{
  "num_attention_heads": 12,
  "num_key_value_heads": 12,
  "bias": "none",
  "extras": ["capped logits"],
  "init": "uniform",
  "init_std_up": 0.0322,
  "schedule": "wsd",
  "decay_shape": "linear",
  "batch_tokens": 131072,
  "max_steps": 6720
}
Each number is 128 + 32 x the weight over its row's rms, rounded and kept within 0 to 255. Layers, rows and columns count from 0. The size above them is the row's rms in percent of the matrix's.

# layer 7 attention output (transposed), 768x768, rms 0.0279, rows 242-255, columns 704-767
size [ 90  92  88  90  87  91  90  89  88  89  90  85  89  89]
[[118 134  76 154 153 131 146 155 121 108 119 140  95 147 142 128  88 125 125 107 156 115  73 101 144 157 142 162  88 102 131 140 157 151 150 146 157 111  88 115 107 166  84 112 123  96 103  89  91 105 136 137 141 179 181 124  83  97 181 134 100 116 130 155]
 [174 128  88 136 151 111 117 131  55  97 171  75  69 144 138  64 201 122  88 142 134 131 158 102 185 129 131 163 145 138 106 152 173 141 143 125 118 164 119 141 152 159 148 154 118 155 149 191 129 134 127 142  90 116 136 175 141 100 182 120  93 124 129  47]
 [147  96  80 129 107 139 185 115 150 105 174 123 166 142 173 108  89 116 102 153 118 135 103 172 102 127 149 128 117 120 125 138 116  85 125 147 110 205 140 144 152  76 120 112 108  72 118 185  93 121 122 135  94 140  92 147 144 107 137 130 179 121  69 160]
 [152 133 142 109 172  92  88 147 162  92 122 143 125 145 144  92 139 156 151 122 169 192  93 241  81 120 142 175 104 137 108 144 144 107 157 145 182 133 130 182 118 147 171 146 123  97 160 155 122 174 115  68 141  64 117 152 102 137 130 158 109 201 107 128]
 [136 153 154  86 147  84 238 151 109 188 117 155 118 128 109 134 161 120 154 165 122  97 144 173 112 151 156 120 123 197 169 117 122 177 218 113 124 182  93  95 108 122 135 147 116 145 178 146 122 143 115  99 139 150 128 190 167 158 114  76  74 121 111 204]
 [ 53 122 124 106 145 159  98 125 102 104 137 143 145 120 209 134 139 148 130 186 195 126 173 154 132 175 117 117 126 157  58 115  68 109 139 187 162 139 119 107  79  71 149 119 115 161 138 121  76 121 112 177  94 128 142 118 144 106 135 138 163 141 110 176]
 [142 162 121 141  97 120 124 130 145 134 131 104  99 108 143 109 122 139 137 104  75 163 115  72 198 153 151 169  68 158  87 178 108  94 175  79 145 107 117 142  93 102 107 134  46  62 102 116  95 147 100 140 102 191 192 137 144  44  78 154 131 127 181 103]
 [102  93  98 162 118 201  89 157 159 150 180 170 161 176 125 128  64 131  89 137 154 135 135 125 156 119 175 139 122 133 156 208 128 180  97 124  54 123 146 130 116 126  96 158  87 166 124 106 151 163 139 115  83 113 141 189 140  52 171 161  95 163 183 145]
 [148 129 135 158 207 149  73  52 180 130 105 156  71  92 180  84 136 105 106 120 132 114 116 123 163 107  94 144 116 120 131 136  98 158 168 112 130 154 137 120 132  87 176 109  89  78  97 153  55 125  87 135 167 160 133 158 133 138 131 154  79 134 107 100]
 [130 108 115 124 166  72  97 118 171 124 156 120 137 146 195  60 100 172  85 117 137 101  86 136 109 105 130 122 119  72  61 112  76  78 126  88 160 129 148 130 117 208 202 137  88 142 128  76  57 141 122  76 165 176 130 191 110  50 121 148 100 186 100 115]
 [133 138 142 130 126 127 110 117 111  64  90  89 149  53 153 168 110 146 200 146 140 113 159 191 165 175 155 122  91 150 105 130 151 123 160 166  99 133 151 158 109 133 141 113 182  88 164 177 115 122 143  74 137 118 109 125 127 170 168 101 136 129  54 142]
 [148  99 172 104 147  75  99 181 169  93 106 128  96 122 106 122  94 168 158 131 151 103  84  98 112 147  64  75 146 127 161 166  99 182  63  82  87 161  99 119 162 119 126  97 148 145 158  98  86 162  70 166 113 116 143 140 146 142 135 175  98 156 153  84]
 [114  91 126 112 185 152 113 155 177 123 109 151  77 131 139 119 103  93 191  88 216 163  59 130 202  88 120 125 118 188 147 132  85 137 124  66 123  68 106 175  83 107 128  83 166 148 158 122 138 114 107 101 148  74 165 142 122 101 137 162 167  89 141  87]
 [ 84 198 138 124 159 129 151 168 125 117 107 128 138 137 158 146  88 100  46 163 120 105 162 151 130 126 115 189 105 157  85 141 134  82  76  77  95 137 135 100 112 137 142 151 119  89  86 137  80 123 130 109 127 131 179 164 116 114 141 123 118 143 138 126]]
# layer 7 attention value, 768x768, rms 0.0225, rows 243-255, columns 704-767
size [ 81  75  80  77  81  81  80  76  78  80  73  77  77]
[[106 127 176 157  77 102 125 136 110  97  58 159 122 118 122 148 126 114 107  99  83 129  78 126  89 202 178 139  90 135 101 116  91 107 154 103 128 109 117 120  91  58  98 141  90 102 145 113  97 127 160 104 217 102  94 101  85 145  76 110 149  77 174 154]
 [ 81 126 139 119 174 115 100 172 119 155 116 140 122 132  71 144 133 186 117 153 121 155 160 152 125 153 168 122  94 130  73  98 171 113  90 150 136 134  89 122 159 158  98 132 137 116 151  98 143 181 113 155 158 135 133 125 131 153 142 125  91 137 154 179]
 [ 97 108  98 109 109 160  77 115 106 182  41 165 133  89 119 127  93  97 132 133 143 130 162  73 186 157 139 105 121 134 203 128 136 140 120  77 110  89 114 100 134  97 137 124 150 142  79 137 152 153 123 194 148 169 164 152 137 113 163 189 122  56  96 101]
 [143 114  88 117 122 166  84 116 185 100 118 182 119 138 156 140  94 149 111 178 121 163 104  94 119  96 158  76 177 119 156  85 129 156  99 171 117 141 131 172 170  63 169 113 193  39  82 105 168 122  52 132 125 112 131 123 139 175 118 133 150  95  87  79]
 [216 128 117 193 155  98 124 112 148  99 119  68 134  83 119 136  84  89  96  95  64 108  79  72  69 136 119 144 150 163 158 139 183 145 127 102 128 176  54 177 125 134 101 120 162 183  67 105 145 111 220 125 170 158 123 126 123 118 139 111 111 158 155 101]
 [ 94 114 116 172 126  73 115  84 101 101 128 142 100 152 109 149 152 127  90 128 109  68 138 138  97 183 102 109 174  78 196  93  99 206 151 125 148  84  95 168 120 145 148 155 127 183 177 153  75 103 156 165 148  93 129 156 157 144 163 117 121 140  70 160]
 [124 135 174  53 173 122 159 120 155 138 102  62  75 148 110 115 164 172  51 131 131 144  54 128 143 145  98  98 154 143 121  95 125  91 127 140 157 157 103 144 125 136 198 118 151  96  97 172 157 142 175 127 161  98 102  68 126 157 208  72 140  98  77 165]
 [163 104 144 116 119 137  96 159  98 153 166  86 120 136 145  81 113  68 164 114 117 163 154 140 125 130 179 113 111 143 141 126 135  74 106 178  99  85 108 158  97 113 109 174 135 135 182 107 116  61 152 116 133 192  98 122 125 121 115 100 160 141 135 142]
 [170 138  98 145 100  47 144 186  70 181 107 103 176 121 159 139 117 109 182 133  26 121 152 104 107 144  84  88 110 121 171 124 217 113 164  97 120  78  81 134 144 130  92 145 131 184 113 127 171  88 141  98 103 139 100 100 133 152 168 137 116 132 116  85]
 [145  97 102  92  93 159 107  94 152 124 121  88 113 155  95 105 150  49  42 129 185 149  85  98  82  60 161 128 140  99 189 137 138 119  47 162 158 138  76 129 109 107  86 166  76 127  95 121 162  99 126 134 117 171 125 122 160  98 154 169 165 133 108  89]
 [117 135 134 105 107 102 120  59 125 130 168 128 158 123 168  69 109  97  85 112 118 196 164 101 103 166 147 179 163 151  90 132 145 128 187 147 101 151 123 128 100 132 148 152  98 116  95 187 135 131 173 115 144 177 109 130 115 156 101 174 149  87  91 159]
 [180 131 110 123 130 116 136 116 123 153 145 100 184 140  96 116 106 135  42 116 102 128 122 125  93 225 111 125 101  84 139 112  82 118  78 138 131 152 185  63 145 126 113 161 207 108  96 133 159 132 114 131 111 234 138 158 172 133 163 105  85 167 166 125]
 [128  77 143 108 115 115 175 103  98 105 130 142  87 109 108 143 107  83 154 122 145 142 131  67 101 164 181 110 106 122 152  43  85 149 157 126 108 126  96 151 157 114 113 114 126 138 119 140 140 112 104 129 106 120 126 105  95 109 109 140 103 161  90 138]]
# layer 7 attention query, 768x768, rms 0.0225, rows 256-294, columns 704-767
size [ 86  88  91  87  90  98  94  98 100 100 107 104 104 107 105 103  97 102 108 109 104 102 108 106 112 108 102 101 105 102 104 109  88  90  87  86  91  96  97]
[[132 110 117 138 153  96 151  40 105 130 107 172 121 114 135 162 212  93  89 139 159 120 118  78 140 156 175  74 139 170  74  81 101 106 184 155 132 152 165 131 161 117 150 173 169 141 169 145  62 159 124  93 144  32 153 145 129 141 186 186 156  86 104 138]
 [136 168 107 160 164  86 130 146  75 167 168 151 133 159  86 165 133 199 117  96  91  92 129 145 189 143 134  87 129 144 187 147 127 105 124 104 158 115  94 164 140 185  96 126 149 111 110 135 163 166 124 127 140  65 124 146 151  65 151  88 117 161 112 124]
 [ 90 140 124 133 132 108 114 124  94  79 151 105 165 146  90 148 122  80 144 158  32 140 164 117 120 122  96 133 112 139 199 153 117  99  65 160  72 117 136 153  92 109 107 131  62 162 135 143 118 128 106 134 114 156 111 189  80 117 163  80 113  79 130 124]
 [115 147 158 101 127  91 109  96 115 118  71 129  70 109 104 163 113 117  82 134 162  97 133  91 191  99 146 126 110  83 149 161 105 141 117  96 118 125 130 110 119 107 102 133 122 139 159 136 158 145 113 158 134 112 119 144 138 126 151 111 157 167 178 119]
 [ 92 121 180 146 124 152 139 129 192  98 152  77 147 109 135 175 142 123 192 166 141 109  78 125 120 145 117  94 126 128  97  88 149 157 126  89 202 126  98  80 119  92 113 134 142 116  95  86 107 117 128  88  70 115 119 155 120 117 153 162 178 150 154 112]
 [155 152 158 105 147 108  27 109 152 144 105 156 153 116 104  63 140 134 138 117 160 186 133 169 120  73  94  67 128  97 144 179 131  93 163 106  91 143 152 166 199 151  96 130 110 147 109 229  88 145 138 116 130  84 157 171 135 151  98 128  83 144 158 143]
 [114  96 170 135 154 182 158 123 136 104 152 146 114 152 117  90 134 143  88 139 134 177  94 193 166 145 137 103 129 124 156 181  91 111 108 101 112 116  30  96  52 120 133  74  78 179 118 168 121  71 127 173 103 119 127 182  68 124 127 124 140 122 130 171]
 [146 149  94 112 162 100 150 141  26 134 109 160 123 146  96 152 138 113 176 161  91 145 101 130 124  93 138 142 102 163 102 148 102 159  86 113 181  96  87 184  99 124  99 183 146  94 106 142 138 128  88 115 177 130  86  46 161 153 154 134 141 126 165 125]
 [159 127 164  77 142  98 135 140 125 111 147 145 109 151  72 133  99 208  99  62 150 133 100 171  17 150 115 201 126 140 173  78  96 113 158 102 169 117 111 112 154 116 173  93 109 103 146 170 139 115  83 120 130  96 137  88  77 103  85 154 212 148 129 115]
 [149 154 158 110  92 136 113 104 105  74 123 153 105 100  72 117 144 157 158  79  59 112 129 162 160  97 105  99  92 128  71 173 145 180 135 168 121  95 149 101 100 102 101 130 131 150 158 171 109 171 133 161  91  97 153 182  69 124 100 104  70  73 137 121]
 [184 123 133 104  85 146  97 170 137 124  99 134 109 124 118 148 103  78 153 178 117 162  76  96 182  98  94 118 175 113 138 143 141 106 140 148 147 148  98  94 107 175 138 118 157 151  93 173  69 113 123 154 127  93 162 151 130  96 184 125 100 154 182 201]
 [131  66 104 123 141 182 137 136  89  63 157 118 106 154 130 168 148 143 106 121 143 187  89 160 131 153 148 163 118 111  72 114 148 145 148  83  99 153 119 104 140 120 167 100  81 108 146 118 125  96 118 167  89 161 152 104 119 154 127 152 170 124 158 123]
 [151 103 133 131 112 154 143  95 100 133 106 130 116 173 136 172 149 144 154 200 116 136 125 135 147 113 109  98 184  71  91  89 147 103 116 178 107 140 140  69 162  91 128 155 105 151 136  69 147 164 179 148 193 167 138 182 108 125 109 167  61 136  83 196]
 [101 112 129 159 100 133  98 125 115 120 111 130 121 135 144 132 173 127  68 134 149 104 115  51 133 133  87 167 125 163 162 129 122 140 138 137 133 106 112 115 129 163 101 105 146  98 176 125  66 133 114 143 112  60 109 164 113 139  69 114 126 119 116 133]
 [142 129 162 141 124 128 145 117  98  95  73 111 124  81  83 186 142 117  93 126 101 130 116 157 188 137 132 113  98 126 173 104 142  97 143 107 142 161 142 139  74 117 112 152 145 120 122 146 113 152  77 122 124 113  78 102 120 158 104 125 171 132 201 113]
 [ 98 106 114 132 122 135 132 127 158 105 105 102 213 170 105  92 113  91  74 149 119 130 113 164 145 112 108 144 113 187  68 173  78 174 120  84  97  94  35  82 127 131 138 136 143 207 169 175 165 125 115 147  70 111 133  88  99 103 129 174  95  86  92 138]
 [142 123 138 131 144 195 126 131 124 156  87 119 185 115 114  76  61 126 121  77 128  99  96 102 159  43 153  51 113  95 177  97 144 153 121  83 114 120 145 186 107 134  59 110 141 127 127 118 116 193  77 138 185  90 175 135 131 142 124  61 170 117 137  98]
 [106 120 180 149 111 117 135  90  93 154 136 111 126 129  86  45 191  99 161  89 154 145 144  80  92 127 150 110 191  73 194 123 127 137  82 167 151 111 150 150 174 158  75  46 115 117  98 116 119 121 113 124 133 100 122 127 139 120 126 212 108 101  90 136]
 [163 168 136 104 123 149  47 105 131 186 142  73 180 122 145  80 108 147 164 139 133  89 116 120 130 143 100 139 110 108 107 100  84 105 180  86 144 109 121 125 116 113  70 102  84  77  99 146 149 139 144 114 109 129 122 132 147 140  79  90 120 122 126 172]
 [159  84 181 110 126 153 101 126 166 117 141 134  86 163 167 145 120  91 146  93  95 112  81 179 201 129 147 107  93 129 126 132 113 131 189 183 167 126  84 111 161  86 123 131 110 108 174 103  92  97 129 158 162 107 170  84 119 159 138 123 141  75 149 178]
 [138 111 123 113 154  95 142 186 137 136 144 137 125 132 112 166 105 115 168 144 165 145 149 116 105 131 104 111 144  79 176 106 124 139 173 195 119 119 128 108 154 220 155  59 172 114 165 209 115  56 102  62 124 119 116  74 132 127 109 124 133 241 117 136]
 [132 126 147 167 174 112 132 168  91  98 163 140 132 106 140 154  92  95 121 181 146  88 162 150 149 134 130 183 127 150 182 180 136  86 140 146 155 139  77  95 136 137 113 125 137 167 130 107 109  97 124 173  78  82 103 114 158  62  99  79 103 169 126 101]
 [123  70  72 128 177 179 123 156 153 154 176 168 116 148  78  77 143 136 128 184 134 128  83 152 148  83 181 140 129 134 108 130  80 195 150 120  92  95 104 144 168  92 106  75 127 185 133 137 169 113 139 175 178 186  64 158  98 113 109 126 171  84 122 101]
 [117 163 157 143 127 125  84 129 145 152 101  95 164 129 109  86 130 146 139 127 204 122 142 140 187 159 175 104 192 108 115 153 123 142  68 135 138 116  89  64 122 128  75 174 165 104 130 115 204 169 131 101 116  69 167  93  78 133 133 143 162 174 146 138]
 [149  98 126 162 138 133 143 111  91  92 141 150 130 119  56 131 147 181 137 155  81 129 137 142 148 166 156 181 163 136 148 170 161 160  74 127 131 102 133  85 146  61 117  99 195 123 121 152 147 170 227 102 117 155  98 133 167 143 121 135 106 124 155 100]
 [111 114 147  86  28  80 103 179 177 180  74 157 131 143  78 118  75 208 171 161 135 163  59 211 103  93  85 131 151 135 121 159 167 101 159 184 123 148 153 170 161 132 130  93  93 137 124  73 136 105  85 112 152 145  81 110  71  49  86 125  95 122 130 117]
 [ 84 140  87 101 134 103  99  76 143 123 132 159 129 129 100 140 118 129  92 115 168 150 131  95 149 146  98 115 101 128 159 133 120  96 131  56 143 100 166 159 101 188 127  99 110 167 148  79 120 157 112  78 130 101 175  86 101 135 109 156 135 139  85 133]
 [137 149 142 153 156 175  96 121 111 109 146 111 110 130 136 171 152 158 140 151 136 141 130 100 113 111 183 139  87 100 126  58  76 146 160 151 113  83 149  65 151 109 118 172 126 103 111 128  63 195 119 147  97 150 129 117  93 125  64 123 106 112 157 120]
 [133 156 119 138 121 154  90 163  92 117 158 145 157 101 130 129 134 128 110 212 110 112 111 129 145 110 145 142 125  81  87 112 132  72 155 114  84 110 123 141  82 156 159 145 115 190 144 141 170 219 120 102 129  69 111 128 140 134  81 133 110 142  84 115]
 [180 157 121  92 142 156  85 134  79  85  90 169 118 173 146 170 153 144 103 111 103 117 138 150 111 140 136  89 147 152 132  96 155  91 113 131 137 169  87 131 107  77 115 118 109 172 123 131 117 135 121 127 121 121 166  85 157  63 184 110 127 165  66 181]
 [189 176 130 119 157  88 145 149 209 151 118 151 112  96  79 114  80 132 146 117 107  94 127 118 127 189 137 136  89 140 145  98 104 136 153 111 118 152 158 123 104 127 120  66 128  74 124 137 128  81  98 149 146 111 168 129 140 151 111 106 175 108 118 116]
 [196 142 137 111 125 109 149 107 146 145 138  89  90 149 136 131 132 127 153 139 110 207 161 153 136 108 152  92 171 145 142 153 194  81 158 159 159 137 130 120 118 132 119 159 110 152  81 176 162 167 161 163 156 174 118 143 138 158 100 149  99 182 117 162]
 [166 107 140 106 114 122 134 175 123 135 177 121 158 135 125 109 166  95 189 139 123  53 147 157 151 150 128 129 122 161 122 110 170 132  78 187 134 124  94 172 114 113 102 110 110 153  99 134 136 166 148 138 135 102 127 139 132 150  97 152 141 103 166 160]
 [127 109 152 148  67 109 158 177 158  84 159  87 149  91 126 164 145 139 109 131 155  93 104 198 148  99 188 120 104 131 158 133 191  61  92 141 177 132 127 105 108 115  85  62 206 149 130 127 172 119  91 137  36 120  84 116 238 167 146 133  99 124 107 122]
 [163  96 113 171 105 170 134 122 156 102  92 122 106 176 150 127 110 104 182 189 183  85 168 168 162 142 103 129 187 181 104 153  97  72 104 139 147 104  71 146 146 138 115 133 166 145 128 151 187 132 128 111 153 184 121 117 147 146  79 120 106 110 144 110]
 [ 88 176 150 126 132 108 109 125 103  82 173 166 121 121 136  98  98 176 111 113 101 125 165  83 142 124  63 237 108  87 193 112 112  63 120 129 151 120  62 110 129 142  84  93  70 109 140  89 140 112 140 120 129  81 107 130 126 117 165 128 147 115 160  89]
 [ 80 150  72 125 176 120 114  93 134  54 143 201 138 139 137 135 127 105 124 140 143 150 113 136  69 101 129 149 155  54 177 131 116  73 143  87 152 120 117 140 177 145  68 105 182 136 131 115 128 113  74 160 109 108 186 122 124 148 154  96 100 104 150 158]
 [152 116  92  91 104 103 110 123 100 126 155 113 105 190  60  96 130  79 106 113 124 170  99 111 147 140 160  83 202 115 183  85 212 114 124 164 158 133 183 125 129 125 124 166 141  68 145 143 105 113 132  97 181 113 102  88  80  75  74 206 193 156 139 173]
 [128 118 149 101 162 113 174 129 125  90 175 111 136 135 140  99 121 135 112 131 105 106 100 139 110 138 126 138 131 141 146  96 104  98 180  66 113 103 126  98 138 171 132 100  89 107  83  83 166 107 157 118 164 123 138  75  98 130 164 113 172 102 163  93]]
# layer 7 attention key, 768x768, rms 0.0225, rows 256-294, columns 704-767
size [ 85  83  87  84  90  95  94  99 106 105 103 109 107 112 105 105 105  99 111 104 106 106 103 103 112 104 107  99 101 108 106 108  83  87  91  91  93 100 100]
[[152 161 152  94  55 127 122 131 121 185 134 204 163 133 120 110 132 166 116 198  79  76  64  84 158 114 146  89  66 133  84  92 152 113 139 120  81 139 116 152 108  94 151 119 133 110 147 117 172 176 161  78  93 178 107  89 135 116 151 114 125  95 146 142]
 [149 121 154 122 115 153 156 209 144 138 149 101 121 107 128 122 148 117 196  49 104 160 156 117 140 127 136 133 116 124 164  81 123 111 155 110 157 162 143 132 141 184  96 109  63 101 131 110  75 105 131 134 207 124 131 123 103 133 130 178 120 159 138 168]
 [128 206 130  94 135 130 148 147 195 107  88 147 127 145 173  92 181 140 137 162 143  89 101 119 148 102 157 160 107 161  87 130 109 113 153  90  68 145 168 132 109 127 161 118 168 113 100 161 111 162 108 200  94  85 141 124 155 113 101 167 105 168 124 177]
 [179  42 105 195 116 107 111 173 124 114 153  70 111 179 145 189 159 154 144 161 148 128 116  51 119 127 136 166 162 135 190 121  84  90 118 144 166 153 132 133 157  85 103 133  83 172 110  96 145 134 147 148 204 103 154 120 156 111 157 101 118 119  78 160]
 [161 177 164 174 151  94 108 141 121 154 156 127  91  94 165  97 112 120  86  76 121 116 173 162  73 137 131 183 133 138 156 170 162 164 156 116 151 131 141 134 124  66 170 130 137 170 124 137 146  58 195 170 189 122 139 132 153 121 130 147  91 149 130 211]
 [152 153 117 141 150 173 122 116 120 166  60 141  78 150  98 159  82 139 121 101 152 179  96 110 156 130 108 120 155 129  74 120 154 188 186 107 170 163 132 124 121 147 111 131 117  88 126  95 117 161  85 162 151  71 105  90 177 202 224 120 106 191 141  91]
 [127  91 110 120 134  82 163 112 110 123 160 133 120 149 131 172 141 182 144 131 120 125 109 128 150 127 163 127 145 142 118 136 133 122  94 151 146 163 134 115  95  93 166 139 153 127 137  92 102 189 113 147 159 141 122 190 111 191  71 190 116 177 103 110]
 [ 66 173 142 163 129  88  56 120 100  97  83 146 147 190 137 102 115 124 153 126 112 129 108 138 160  80  85  90  65  76 162 116  24 101  84 165  98 114 193 151 172 128 130 144 148 133 203  82 146 160  92 145 140 182 127 103  16 127 125 103 137 129 135 158]
 [ 98 135 107 113 114 112 150 151 112 137 108  95 100 102 157 153 162  65 158 120 147 155 134 118 130 156 133  68 103  86 100  92 108  96 149 161 106 111 198 159  88 138 116 135 177 102 135 171 120 118 162 103 140 148 103 121  85 144 125 124 130 115 124 160]
 [127 125 229 153 117 136 145 116  88 108 115 145 172 186 125 119 100  96 110  57 139 137 143 144  70 115 193 113 120 114 120 104  93 165  88  46 165 112 141  75  88  72 121 141 140 142 175 147  75 172 125 152 104 148 102  84 141 105 151 140 131 124 124  92]
 [123 138 151 149  50  78 139  89 158  68 114 157 131 174 116 100 102 133 149  97 158 122 137 124 144 191 104 109 134 127 109  89 119 186 127  77 127 141 100 152 132 152 158  95 134 191 155  87 140 122 164  72 128 124 137 104 101 140 143 177 102 101 153  97]
 [152 167 108 139 126 158 141  85 137  89 111 162 178 143 129 147 116 112 147 125 146 142 166 181 115 182 117 143 192 100 115 135 130  91 133  57  64 138 186 116 128 126 103 133 141 175 100 110 118 116 125 141 119 154 143 168 156  74 120  95 120 155 109 136]
 [164  99 126 106 186  89 184 152  93 140 166 142 177  94 127 199  81  99  98 143 104  98 115 171 143 137  96 126 170 143 107  98 126  85 121 107 145  94 157 106 118  58 150 137  82 113  89 132 170 135 179 141 133 149 157 115 101 134  70 119 144 208 106 163]
 [172  93 152 144  84 164  86 124  94 128 133 147  73 152 129 128 122 101  67 199 134 113 167 101 134 129 100 166 137 147 120  81 133 121 143 177 119 157 117  92 116 102 193 168  86 142  59 183 136 169 132 144  79 168 126 119 171 113 128 145 128 115 131 142]
 [159  44  91 128 166 182 182 168  76 114 171 116 109  50 107  95  81  93 121 113 148 147 118  82 145 139 153 168 148  70 126 113 104 150 113 118 125 103 114 101 104 144 112  95  95 115 100 111  70 139 154 108 198 118 159 164  97 159  66  80 155  92 167 176]
 [102  90 156 101  69 148 138 130 155 115 166 137 131 104 135 128 105  88 153  68  68 137  56 139 105 149 175 145 160 132 138 124  50  86 118  87 139 143 105 137 130  75  74 158 102 147 148 122  85 103 122 131  86 185 168 137 170 116 134 124 154 109 110  73]
 [105 143 136 149 145 176 116 160 109 147  98 120 145 112 134  69 130 136 109  98 125 155 118  92 145 124 117 123 148  67 181  84 126 139 115  99 153 132 110  99 164 178  73 160 111  96 113 114 126 175  93 107 104 153 162 109 143 157  88 123 195 151 106 112]
 [163  91 172 154 104 161 193 124 135  65  96  75 173 156  98  89 104 119 186 109  80 110 161 101  95 145 144  93 117 113 159 135 156  84 106  85 152 135 141 141  68 139 159  71 133 182  83 184  69 168 220 146 123 126 122  95  90  76 107 147 166 126 103 130]
 [139 138 136  93 154 132  86 127 148 140 127 130 106 177 104 113 148 116 100  47 129 124 111 110 143 172 111 110  68  95 174 112 149  88 142 155 174 133  88 166 149  75 121 168 110 170 104 126 100 104  97 156  95 151 110 136 102 129  63  90 211 121 100 147]
 [170 101 176 144 101 182 125 156 148 129 187 134  59 167 137 119 142 172 125 112 127 202 171 156 140  94 136 105 111 139  99 152  75  64  83 106 160  61 107  95  76  82 178 168 142 200 159 117 129 128 156 115 153  33 125 133 131 137  54 114 151  70 177 136]
 [146  80 101  71 114  87 155  88 130  95 147 143 144 157 116 170 116 199  87 153  86 112 115 141 109 197 136 102 153 131 140 162 110 100 119 144 195 163 189 131 105 154 143 149 169 146 108 145 109 148 164 163 121 197  99 106 112 156 104 130 123 120 116 112]
 [163  75 143  61 153  91 161  91 154 164 119 128 119 108 148  80 111  92 103 174 159 103 155 125  83 183 112 158 156 189 128 142 169 137 113 166 133 114 136 158 151 196  91 178  98 161  78 100  86 136 102 126 103 127 133 148 102  89 138 125 125 133 103 113]
 [166 100  96 142 152 107 102 155 165 170 152 101 135 122 128 112 141  99 149 143 102 125 136 116 113 100 118 185 126  99 154 131 111 127 124 196 173 137 135 149 178 110 151 115  63 160 112 190 168 160 131 169 123 150  74   7 137 149 137 146 167 123 147 115]
 [145 100 163 123  80 150 154  65 133  70 122 131 177 109 166  59 127 123 118 124 183 132  83 122  50  78 106 138 181 128  92 152  59  69 172  74 131 173 105 165  66 134 122  68 182 142 115 139 114 149 124 130 108 101 166 113 154 149  84 147  93  96 157  82]
 [ 82 157 100 158  83 140 160 120  77 127  58 133 173 109  94 126 140 153  72 137 104 102 189 164 201 103 162 181 111 160 158 119 153 145 176 140 186 127 185 108  99 110 182 113 191 139 110  94  85 113 129 128 116 153  61  66 160 169 140 169  99 137 112 114]
 [147 106 175 142  52 120 130 107 107 164 125 133 147 112 185  97  69  82 154 147 135 162 149 166 149  86 136 196 126 150 113 172 125 115 133 115  99 129  94 119 101 111 156 138 117 120 135 177 177 132 133 163 152 106 128 127 153 105 133  95 113 110 137 165]
 [105 134  80 114 160  98  62  53 108 115 112 198 122 132 114 163 163  91 110 144 116  93 102  33 184 167 158  80 131 137 128  91 156 113  96  85 162 128  99 105  79 141 137 205 104  79 123 136 123 136  96 111 136 184 146 170  68  84 130 166 151 171 165 120]
 [126 140 178 121 166 163  91 109 193 154  76 146 148 134 138 139 116 114 179 105 156 126 149  54 147 136 136  63  87  91 164 140 129 168 111 206  90 159 121  98 142 124  86 132 161 150 121 105 130 137 132 106 107 112 145 172 125 149 121 156 188  84 167 113]
 [147 116  96 132  59 139  98 154 131  98 156 112 100 137  95 151  80 102 116  53  99 123 127 127 146 100 180  91 118 101 216 110 154 159 155 137  98 121  79 171 105 158 157 103  78 139  99 141 184 157 132 149  93 143 110  72 153  63  23 134 131 157  83 176]
 [169  99  80 126 147 131 167 160 127  85 144 176 155 170  71  99 180  85 148 132 124 148 154 147  83 169 104  84 117 140 147 190 174 128 200 198 158 108 137 140 114 150 120 160 119 125 148 148 155 196 139  91 170  89 153  60 137  99 153 106 158 113 154 206]
 [114 130 114 156 125 130 142 119 125 119 133 134 119  93 163 116  74 153 135 123  82 112 142 100 140 164  68  90 126 156 123 124 155 102 154 176 121 191 158 139 145 212 127 110 106 151  67 142  93  83 118  66 174  98 170 124 105 163 129 142 121 128 170 163]
 [118  93 142 122 146  92 116 113 136  74 175 154 112 131 143 108 132 142 124 149 125  58 126 181 142  47 163 151 174 115 109 103 130 101 116 127 114  83 137 131 147  83 114  83  72  96 145 109 161 116 133 144 149 173  99  99 128 127 120 124 129  56  91 168]
 [ 97 147 138 137 143 148 109 146 134 126 211 116 124 111 123 135 129 129 170 144 129  93 106 176 124 100 142  69 148 152 156 147 176 145 128  55 158 134 134  95 138  43 206  93 107 135 132 143 133  97  99 127 160 162 168 122 119  53 128  90 152 150 117 148]
 [ 99 110 171 120  51 106 134 107 124  89 178 171 167 139  85 130 118 141  94 135 152 149 121 237 104  65 129  92 160 102 146 156 174 186 136 130 168 117 163 104 135 166 121 172  89 128 136 146 124 117  87 141 121 150  87 131 114  64 122 132 106 146 141 124]
 [127 178 167  54 232 112  96 139  84 159 124 105 119 143 135 130 130 156 150 117 127 147 102 136 130 123 119 128 149  84 137  80 115 161 188 187 116 116 182 125 158  88 138 124 113 148 144 147 168 115 120 118 155 132 146  79 116 130  62  39 149 103 153 157]
 [129  82 169 110 152 107 168 123 129 102  87  97  71  65 132 149 129 152 149 132 127 147 106  73  54 103 157 139 155 122  75 105 174 120 100 140 145 142 104 117 117 134 144 159 117 161 118 120 163 190 124 153 141  83 216 146 179  86 121 165  83 186 104 127]
 [144 109  75 224 104 115 132 104 130 102 137 135 218 137 190  98 163 171 134 167 166 142 178 126 105 150 156 149 133  89 149 127 161  89 143 151  99 151 173 130 194 114  80 147 168 149 174 101 115 133 107 114 156 185 138 141  99 109  99 153 124 131 118 177]
 [133 172 136 148 149 144 181 157 122 138 123 160 127 212  89 151 139 119 162 196 114 156 205 195 135 152 208 128 135  67 132  71 154 136 167 153  79 166 169 134 134 169 171  99 148 134 117 103 121  80 104 106 130 128  92 127 108 139 104  61  70 178 115 154]
 [136 114  57 142 141  88 106 119 128 110 105 146 101 134 123 142 166 113 122 133 163 173  93 111 159 111 128  99 144 134  86 129 108  68 113 110 161  84 156  64 102 131 138 150 173  95 137  94 147 134 201 139  59 209 103 142 122 156 113 183 117 111 122  77]]